Weights of a small GPT-style language model, trained from scratch on English Wikipedia: 1.82M parameters, biases.
Each number is 50 + 10 x the weight over its row's rms, rounded and kept within 0 to 99. Layers, rows and columns count from 0. The size before them is the row's rms in percent of the matrix's.

# layer 5 MLP up, 256x96, rms 0.111, rows 218-255, columns 0-31
122:40 31 56 36 33 52 47 52 52 42 48 59 59 50 44 59 58 47 45 40 46 54 58 57 68 49 66 61 38 51 60 50
116:45 54 54 59 48 62 42 54 55 36 47 43 53 37 40 52 52 43 45 52 51 39 40 44 55 58 61 49 50 61 78 55
083:36 39 38 49 50 49 53 64 47 50 72 57 57 51 54 47 59 48 55 58 50 49 38 53 43 36 37 27 70 57 49 72
130:62 56 54 44 41 54 64 53 41 45 49 66 47 52 56 54 51 43 34 50 55 50 47 39 45 38 58 68 29 47 42 38
131:46 36 58 48 42 63 37 54 39 61 55 57 62 59 61 48 55 36 37 56 44 52 26 49 47 46 81 51 42 62 50 45
127:57 48 65 52 55 52 37 44 63 55 45 61 54 58 47 52 63 42 35 47 40 30 66 30 50 55 56 51 60 50 65 37
003:56 47 56 27 60 44 44 40 52 40 43 38 37 43 31 57 54 54 53 43 57 61 35 39 43 55 44 55 44 50 54 38
007:36 30 37 45 39 49 47 41 43 32 38 42 42 58 39 50 45 40 41 45 38 39 47 34 51 40 50 46 37 53 40 52
128:41 36 41 53 49 44 45 48 45 50 69 42 48 48 67 49 64 61 57 41 41 46 57 46 59 41 68 66 49 48 63 46
004:61 50 52 35 49 56 39 31 48 37 41 47 36 37 44 46 50 40 44 34 48 59 32 37 31 37 46 51 43 45 41 44
125:48 49 55 44 44 44 45 55 46 64 61 51 50 58 67 73 52 53 46 34 44 69 45 40 50 49 46 58 30 56 43 67
004:55 54 60 34 62 55 42 43 60 47 38 36 46 31 52 56 46 57 62 50 58 52 29 59 32 59 47 47 52 49 46 39
120:42 41 45 41 66 61 64 34 56 56 41 45 53 52 52 72 70 50 34 57 44 28 40 44 64 52 26 43 64 56 52 43
113:54 43 45 33 51 63 50 37 50 45 46 56 53 58 69 64 75 35 47 47 43 30 41 49 57 65 49 29 46 54 54 53
112:31 32 46 53 42 47 60 69 63 43 56 48 60 51 53 57 46 47 41 46 70 41 51 45 33 51 43 41 45 52 46 63
117:32 35 24 44 42 51 41 55 36 55 27 50 50 55 38 63 54 60 28 46 36 71 35 38 68 55 39 66 58 60 43 58
114:43 54 65 52 49 52 45 57 48 29 68 53 68 53 65 63 53 44 55 53 49 52 61 57 49 56 52 61 48 63 49 44
117:59 37 51 68 34 64 59 54 50 46 52 54 35 51 52 63 50 42 55 57 50 37 44 53 35 52 56 55 38 45 38 47
005:42 43 46 40 48 51 40 43 34 36 37 37 35 38 44 43 46 42 46 41 51 38 41 43 36 40 46 47 36 49 40 41
123:52 46 50 58 48 72 36 49 34 41 64 50 53 48 57 59 50 28 34 54 33 44 63 30 55 49 60 52 27 69 70 43
128:52 37 47 48 52 38 73 67 48 52 54 60 35 51 54 36 45 27 41 58 45 37 49 73 57 54 43 54 32 42 65 52
118:35 46 57 61 41 48 46 34 48 54 40 45 57 51 60 40 55 50 43 48 45 35 52 41 52 64 71 35 43 51 53 62
132:56 30 46 50 39 64 67 41 44 41 51 56 39 54 46 56 58 59 55 38 35 59 51 27 54 48 61 62 49 47 49 47
118:59 53 49 50 44 49 50 47 52 47 62 63 50 48 52 70 31 31 49 44 40 57 55 39 43 60 54 64 54 41 42 39
122:57 52 55 40 57 58 34 54 37 56 40 60 49 59 41 53 73 52 38 43 55 45 54 57 49 40 51 41 37 42 50 53
005:73 56 61 51 63 65 53 52 58 66 60 55 57 56 63 61 57 62 61 56 61 70 47 63 50 54 52 60 54 51 55 55
078:45 31 53 54 52 53 43 54 52 58 67 62 46 38 47 53 56 56 24 56 39 53 39 54 53 51 46 54 54 57 54 77
003:52 49 40 52 36 37 59 45 57 39 57 55 48 48 50 40 47 34 34 40 44 37 53 31 63 38 66 44 40 40 48 58
102:37 52 29 53 37 54 67 56 51 58 59 64 62 50 55 61 61 50 55 49 37 55 43 52 56 48 39 53 48 63 62 52
108:57 36 37 41 31 53 40 42 41 59 52 55 56 49 53 64 31 31 39 64 48 44 57 53 65 51 51 44 47 57 62 42
006:68 62 61 55 72 59 44 56 56 61 59 58 57 45 62 51 49 56 65 51 62 56 55 66 45 69 60 58 56 56 57 49
103:33 36 47 51 47 47 36 60 55 48 62 59 55 52 62 46 41 50 36 42 47 55 50 60 59 53 49 42 50 57 49 70
111:38 49 64 40 32 53 46 39 60 48 45 59 41 60 46 42 36 44 41 60 59 48 48 56 65 48 56 35 41 57 59 44
008:47 47 46 35 54 41 32 44 46 46 39 38 35 21 42 39 40 43 49 38 51 44 42 48 29 53 41 45 43 42 42 39
007:68 58 62 57 65 64 57 58 61 57 55 57 57 60 63 55 59 59 66 62 63 62 54 63 55 62 60 57 58 53 60 58
096:56 49 51 46 49 59 55 35 56 45 82 56 51 42 47 45 55 38 42 50 44 44 46 40 54 55 51 67 46 56 47 51
006:38 37 33 50 31 39 50 42 44 38 50 47 43 52 42 42 44 36 32 41 35 40 53 32 54 37 49 43 39 49 43 50
125:37 32 44 54 55 44 63 64 49 58 49 74 59 39 61 45 55 46 49 38 49 30 52 59 58 38 41 59 35 70 50 46
# layer 5 MLP down (transposed), 256x96, rms 0.0917, rows 218-255, columns 0-31
132:48 56 49 43 58 47 56 55 39 42 50 52 62 00 46 56 53 60 45 42 57 45 64 59 47 51 55 50 64 45 39 41
128:36 59 42 43 49 52 48 40 55 59 52 69 50 00 65 49 53 65 60 36 57 47 62 54 50 52 61 55 61 66 48 45
079:74 55 67 59 47 58 56 37 42 40 49 46 49 63 51 49 45 58 56 60 72 47 53 56 59 67 44 73 46 46 41 51
106:46 57 42 34 40 41 55 61 45 50 58 42 70 72 57 39 23 56 61 59 44 57 55 42 56 57 50 44 56 57 41 48
130:74 45 50 59 47 62 43 60 53 48 52 54 41 54 61 34 59 52 48 55 41 59 34 18 40 37 55 64 50 43 43 41
122:54 44 52 61 39 57 47 68 61 53 49 64 42 49 54 58 43 58 63 48 43 48 51 45 33 56 68 46 48 54 46 52
003:40 42 57 46 39 67 54 56 42 44 39 52 66 51 48 39 41 43 58 49 53 40 34 43 49 34 40 44 52 38 49 69
003:61 43 24 46 59 45 38 42 46 35 46 49 51 13 44 62 67 42 60 41 68 53 51 39 57 64 39 46 62 50 50 42
114:56 50 67 49 55 50 45 39 45 65 48 54 43 41 57 58 38 52 59 42 51 49 28 31 53 51 43 50 51 37 20 63
003:49 32 59 45 55 57 54 49 61 72 59 65 59 76 58 56 56 50 57 60 47 54 59 38 61 49 47 49 63 46 67 63
114:55 51 46 56 42 57 49 49 63 42 48 41 43 91 43 51 53 45 55 65 34 43 41 35 57 50 69 43 41 66 37 50
003:45 43 56 60 40 51 49 61 45 53 39 47 64 33 53 49 50 32 44 36 53 47 35 40 59 34 38 65 51 45 58 69
121:44 57 52 59 46 48 43 69 50 56 51 56 36 51 44 45 20 48 46 38 36 82 58 54 46 47 80 55 42 47 64 42
115:51 34 58 36 41 44 49 56 44 46 48 53 38 28 46 54 25 49 52 48 48 47 50 37 44 48 42 40 41 46 64 37
118:58 59 60 54 57 67 47 48 48 43 27 43 37 71 41 63 48 59 46 43 43 56 57 62 69 44 51 44 65 52 53 52
108:49 59 49 56 26 41 38 27 50 66 61 44 48 73 37 36 54 60 58 37 52 42 60 44 46 54 55 48 49 45 54 40
120:28 38 38 47 59 45 54 37 46 51 50 61 46 38 51 34 81 56 48 49 49 51 37 39 50 46 60 43 42 49 47 59
115:37 42 45 48 51 49 43 52 64 39 32 40 40 55 58 39 58 31 40 55 40 45 52 55 49 44 28 46 64 38 60 47
002:59 43 49 34 58 37 27 44 53 50 39 44 53 34 45 49 62 41 62 35 39 55 80 48 59 53 41 44 65 42 55 12
130:44 45 65 40 52 71 48 43 72 43 59 49 41 51 56 49 45 48 61 45 55 51 42 53 39 59 70 44 39 35 47 45
123:67 53 40 45 39 39 40 48 52 55 53 55 42 54 46 55 25 50 48 42 54 55 51 41 45 33 42 67 73 57 39 56
109:59 46 39 78 43 44 41 52 38 40 61 42 49 58 36 53 48 55 61 51 36 38 48 43 50 49 40 47 44 60 44 47
136:48 65 35 51 45 42 51 68 34 51 62 35 71 45 58 47 56 70 41 54 56 55 60 66 68 51 66 60 67 46 51 64
116:61 49 53 38 48 47 53 70 41 46 42 29 58 76 63 26 49 56 55 52 63 38 53 54 41 47 56 43 40 66 46 53
130:51 40 54 30 58 45 55 61 57 50 47 46 54 14 65 49 22 53 62 45 53 48 51 59 60 56 52 56 72 56 41 51
003:45 54 64 40 47 48 66 46 57 55 55 57 51 71 58 40 40 37 53 35 36 49 54 39 54 45 55 47 62 50 59 42
078:58 60 50 52 53 48 61 54 47 48 42 41 49 99 54 46 37 44 67 52 63 53 59 56 45 48 42 47 59 32 34 36
003:49 24 36 37 50 51 38 35 51 49 58 46 39 62 44 57 37 55 54 48 36 43 39 46 35 53 40 37 49 48 33 46
111:50 53 62 47 63 38 36 55 46 53 53 30 35 56 37 51 45 61 40 55 58 42 46 42 56 44 58 59 54 35 18 53
116:61 39 53 49 60 39 53 44 53 56 36 56 53 65 47 49 57 69 47 48 48 53 32 65 40 39 57 39 45 39 57 48
003:47 49 48 52 39 46 59 49 61 51 41 34 57 74 60 51 53 51 52 47 54 60 72 66 71 51 50 59 64 46 48 41
101:84 59 52 48 53 46 69 46 36 54 48 40 25 73 35 58 58 43 54 48 64 59 61 58 53 45 50 46 61 44 52 52
107:55 56 62 56 36 53 59 52 36 60 57 50 54 53 48 34 52 51 57 54 67 46 39 37 62 42 46 41 43 33 32 50
003:43 38 62 56 35 44 53 40 52 50 41 41 66 65 49 48 44 52 45 38 42 43 70 72 64 46 50 56 60 38 49 42
003:57 46 52 42 55 49 58 38 68 57 53 49 59 44 65 64 58 31 42 30 62 54 72 39 67 51 42 65 76 58 54 50
096:49 49 44 61 45 45 52 52 48 51 34 56 53 84 51 70 32 56 62 45 44 65 66 58 47 24 45 32 62 48 44 49
003:51 42 34 49 64 55 38 45 45 47 54 61 45 56 48 57 53 68 61 62 46 52 38 49 34 68 54 31 51 45 32 51
127:66 63 38 43 34 59 57 41 45 39 76 61 33 72 35 49 50 46 43 72 40 58 43 51 49 59 59 51 59 51 40 62